python train.py --norm_place="pre" --beta2=0.98 --decay_shape="pow"
Each number is 500 + 25 x the weight over its row's rms, rounded and kept within 0 to 999. Layers, rows and columns count from 0. Numbers have three digits each. The size before them is the row's rms in percent of the matrix's.

# layer 10 attention query, 64x64, rms 0.247, rows 0-63, columns 0-63
116:519482516477523550504513522499458484489483475501508508492500490491531552476486476476506459563525496484489504523476530492505515474481498523508450505459541445492474541531531470502490489525517502
104:519482500534485511475492526492460470520534476538508507499507470490510497477472461534469501497479475514504526525498511496505508443475517529503515523491515456486515438520502521564500473535454508
110:471511524503524487502506485522500494508511497482500526496495457506485487559496489485509510511472531514520433548505510519517487486453451465557497455485502518522542473465493498496516527487507457
089:469499523476502522504527447516527509509517521495494477480557479526497519513524480475509551511492460519496516543503491481461473497479482513498443547502493514484526560512490489467466487470494501
130:477512495510513510465538447514522523492487529505470521474494510505484512481457503527518474484510453483448514478531488477497461541489543519469521522548484508481508515518472493508527499537451519
092:502509477495455475512448509489483489556497465478493468528504523544493454544513498528479495479529470523516521457504479521545504519479535500474544489500506488509520497531504481496492556502490502
164:521461493521483506452533455512527515465458494519510500488490517486506464495492500524515476483516455479478552468517503497511476527521534535458516512553491502487492520509466518518501547528517533
110:478515477516526478489518472531511474514495518498491496525509490478464472541512514439535526502460517505484483496549452456508529516480485469542520476484520503500554505480489540525533494517484500
101:473495522488541518511503507485508498501536546518465503522509457524513513481564544531506501460507495492501473488506501504526486490510523436512507530485476498487528483512542500500515466430476486
094:474522515510462496527484438525541518518518521476482521482499474499493526491475518536513452460526486498478544499510518534505490494476520530512539523515493513498520454475530479498537464511458517
105:492510479486531466515532522543496529504478455494532477524468501490495509466503511454532489514483482508489504519488548480498513485543465461500513512443520464509507518483499533467453507484467535
101:509526509511497513482508484567501473501483475516535493500498492468484468470517505453465510528486458490470530530466489487459535537488479488520451471477507501509560524481492519522505517535492516
096:538444480514493507515478547487450482487528512491455491474506481496509513520495490516478492508513516518540480499452441480521518506504516523497458520534532525509497476492492508532520453537530477
099:489519525514488520531503549497441489498534495481452530510508519454487487502478504495502466533521509482459485506481460494465500509483493509486482519517521496513486507438522556501461460520472518
109:523480533459507500483515480487534531486490506538499500498497512493471481553455436519525538504515497481508475539494494496467465504453530549520486489494481478514481501516479546496486513534524474
098:495521555485470499529512483500539565515516491496477499480509454496512536498460430510543519518500484496509448524518493545484498486467504465482506486501478491489482483477489480483543500515502502
086:494507519492474443459513486514537532526488493474488552535504482486469509501483461444536505481459531508469511506515494477517493503502445492513526518522528483498489487514511461491516501508440512
098:521522479510506472536521503484515483513480512516516466539474485513532475504502480489535506498504500490529494505525508487537454454497500512487482473449502518488509420496497523515564466466534513
092:512468522466523532441468454527525522480510511503517488511528506527459524492505510542489502492487459511508474492471520495526507526507493475486483511560530481536536503550513485490511525520516463
087:496498520532498471531533548465505482515479509496492509539475463473509507529518440433539502484481522498513464497517506498544543513483481485521487516476498508479520503486499512517479440473509508
098:492486469472510492452486468521553530508510495481525507511519534493472536475519562525484472488484469521475526507504536517506467480524494536506539531516530464504523472507524464468487526493478499
113:473534480497496516466500484526534534522516485479505529509518496504519484461529503535492509521490495500455516503531462487518436509505497502437586483492496521475508486479513498478502533474501499
093:503503475523478504495505553472431458525515504456480532488477542512493484490520515470489505536484521499454509474493469520521555503486488537481482516523524495501499541510484498514451529484495504
109:500513506482475555517523492511460489482516477525494475494518488523467523493459503516518516489523509494500463513473497530481529485433538522502453478492489480496487496508494584515518475531521483
095:490518473505459564510471492492497500491489498488532489487521495507510512477486538533472452451542461506495526469512510537526501485511532526459515489534511504475468495502504462449497534500534502
102:490467515447522503457521464504520548496507489512474529485523532509493527501473461510529531545487505495511459524521510482519471470457486511511542492545500489488516507516473537477471487542509485
099:508515479543457493519469555477444425505504519458519489495507525520517453500522481498485499525510516526490526497483494495494528504506472510474480493477529530530484507494502446517487521484502534
088:504524495488510536457513516546471481489491472510467506524512504538522560460526491478473512491463496500472520515489474521525472475493509534460489505482514425505458502529504497520497500526503471
089:496548518520501500509504523494487464506503536521511525522457495532484478510486531453473491516469506489505564481527502533487511503476508504503440476465515494439517504529516459504536510488480470
103:512524483518457508515481512476517514498511524484483469473521510508453493494466551500499490471490502514470496462494496555508553534506484474480487474544510505550500505537469457477538522486474522
099:524517425530494495482533535544454476506493464516466513489472541513512499458532480480501518549483522497490520501484515469519515497494488534495525521478495489487505500496475506537447468500477503
087:530537497507454504494513526473456505514476490493559504526479493441520467490481506456484539487492491501512482552513485487483531442458484513508477471495492466497508494475463516490481518521500503
073:512442457504508495524468491525527499527453473499516513478510469529517488525503490496498544533534509431531506489550523476502493495490486513491486533502484490493517488475483508547473540472528483
068:493557504494490463526511491496534514514461512523496546525534504487522493491514493517456533476520451471514506501463467500458484530478482497506496497496475531500497480544474533494462471556484491
159:543456468496528538472495466516493489491435488523538522506475519489544478489496495496503528530498486480513538494513555507525508509478514498478464491492503518525473487541514509562504481470490518
105:483505494503496512536470462516545488523509513492508464512531523508490494539483532494451530513448511501503456503497503476514486473496493445557465489471454502513525473535470516512512526476478508
134:558472478486531533452524495497499507452467488520545484478489525454522473459521495505509476508521471472482525508504523508482511531546499531451481531528514497491472503517513504530501486497497534
157:471534508493474529539464514541519505535494488491496471533533462512484508520530485462504511480470545514498478525484509524502543453482471480522486462464479505540519493498506506487529505452493466
102:549496505505470506522486497457445479488432493512478487528480525497564477520489496517511473503505527475533548492520492511519481510486546500496520508476491492519488442488499507517473522482534499
174:441541505473540514498477502576522537515519502507484509508521457510498526496543444472501547497476543516492486533514508505506505460494492476499510474487503494530513488496500492486493485465487464
081:553522521523491503461491481517518473488499495476506546506525472469507499492500429476467493512488475529462499485457529501498458493457504476519488468495480508492521538521469523545518520534503510
078:498520569498449510513534471534503488497497533480464532480469477485506478480529512481530527495490496499454532501457515514457475481463460504492531472496506491487536490492489532536513508521482478
090:462525533486496491506511485490514525507476487522540456496473492493499475504482453484534493453557535459511501527492500500516531532521475474450537515512521481504497482459540470526493502471521494
075:504513501526436506450505501467467486518475470492514493502516507521524448505508437494545510494537499536448516533520527462510528523477489535475508491491514512510488492511489526521533471497482504
086:483478476519522483500506518496525519481490509534452457514516475538533529513482441471482524444519501506554474514518519530499518479488505495461504518511503457505528473478506546513474500468511490
069:482500489472544484496504476506490526497479506493567482511495516498461445530472513478490520484541513483512484506465505546510543495494497510492501489469481563503482522493512462476545478537525529
096:532484521473473472529480503523512513500497524535500496528464541511525510492554493499484508514450485480550523518473474483522457463525516494509523540512486471488504465496515513509458542460519517
069:503497477517452517458496532497484510505445486515516484478521502554520481529503480477521469449503542491485482526495504525526537490518511549449493503512536494526479524504552517515524497477501514
082:514486541518524534535531488508515483520501493503482529492485499438507485505484530481495546532493506480491500499480509505528491489501452487578486475530474481523514470516470524519477557531497480
075:510496482490447486475467523512488548518525512501521492517505537548529489473526525503448506505517508526499460487515509484484493534510541507470486532499474507503486476474536454526478479506454546
086:497511516503460479492483504453478503482500531519519496510464486510491517505538526520512518500471455521499489501551479497503452510497525478484526499461488507530526432498542557498501529542524479
096:489479486513495500493492493525486513517504500497524506515530511455479524489472496529487456517508520539448495453503530470496516464506499475510457510483461483520504544454507461496513546527550542
094:476479502469503479529490491523489527498506520517514503525455525522469502503540512505547561558497484496524534468475467504502498472507458526569513480507498502483487485480525488491450507504517519
097:512488468503517559514510523496485464473510566483470465520494506516550495507523513494473486508480510479516512497561533503511536488511534517521460490485496516520475496525466541485535474480470487
079:498498523506490489452506547504487504502488518499486480503527466481542511493532497438493491517560517505458492501485520498518531499519514513474493512471489517512504501408498510509535496450472493
090:477539512498480506467508457525506484494512501459485518490491495532461487469502489501487526501499494521439519490512480510466500540505506484451536474512494540472487548503477491498543467545447505
080:522474501471518522496495498510502427488481530491515495487524506544493442476504487451498514496512496502455482561471545517513522500469479490483463516504551468512508483515490502514506461482499525
093:519534498497509504508514510515503505512501469501532454498481489464485503495468560467501460485479504486515453506507506565465500538486493511502489489462478531474519556539510506491503543550490503
074:538478512492490535485471533472485500496502499527497505475511514491518471451502467491502449467502564519478493504475529484502539507508515526530474464528551481554464519502489461522493509478505505
083:502488459517453508467490501485474508505468459528530440522514503498513477491489431489521465473535531493501512489504544497508553486522503511499458497492492498529483496500495523517543519466525523
089:464500499477519504477495469490506525517472514511539513478502476519534468535534465543492507462562495492502552510479503475491541531494510495495526498524476550486492532522455498509494523494505449
079:510501473536489517489499501529470501499478428523497544473462492481501526499477571509531491470480525495539490466512491493529519502509473520558477499490478511529524475483496496499456518525490487
080:490491512487462518507507560486485519531537478507460474536465531509487504505503502496516552514517477480554457488507513501463483537470465538476517469504452504493489550490507508488488493525484504
098:506479512500527491526496435497506508508510562472542520527485491462522490517508515503509495546500466454491537504510495463530503467488510486518489516460502495474495483553534533512473471463525492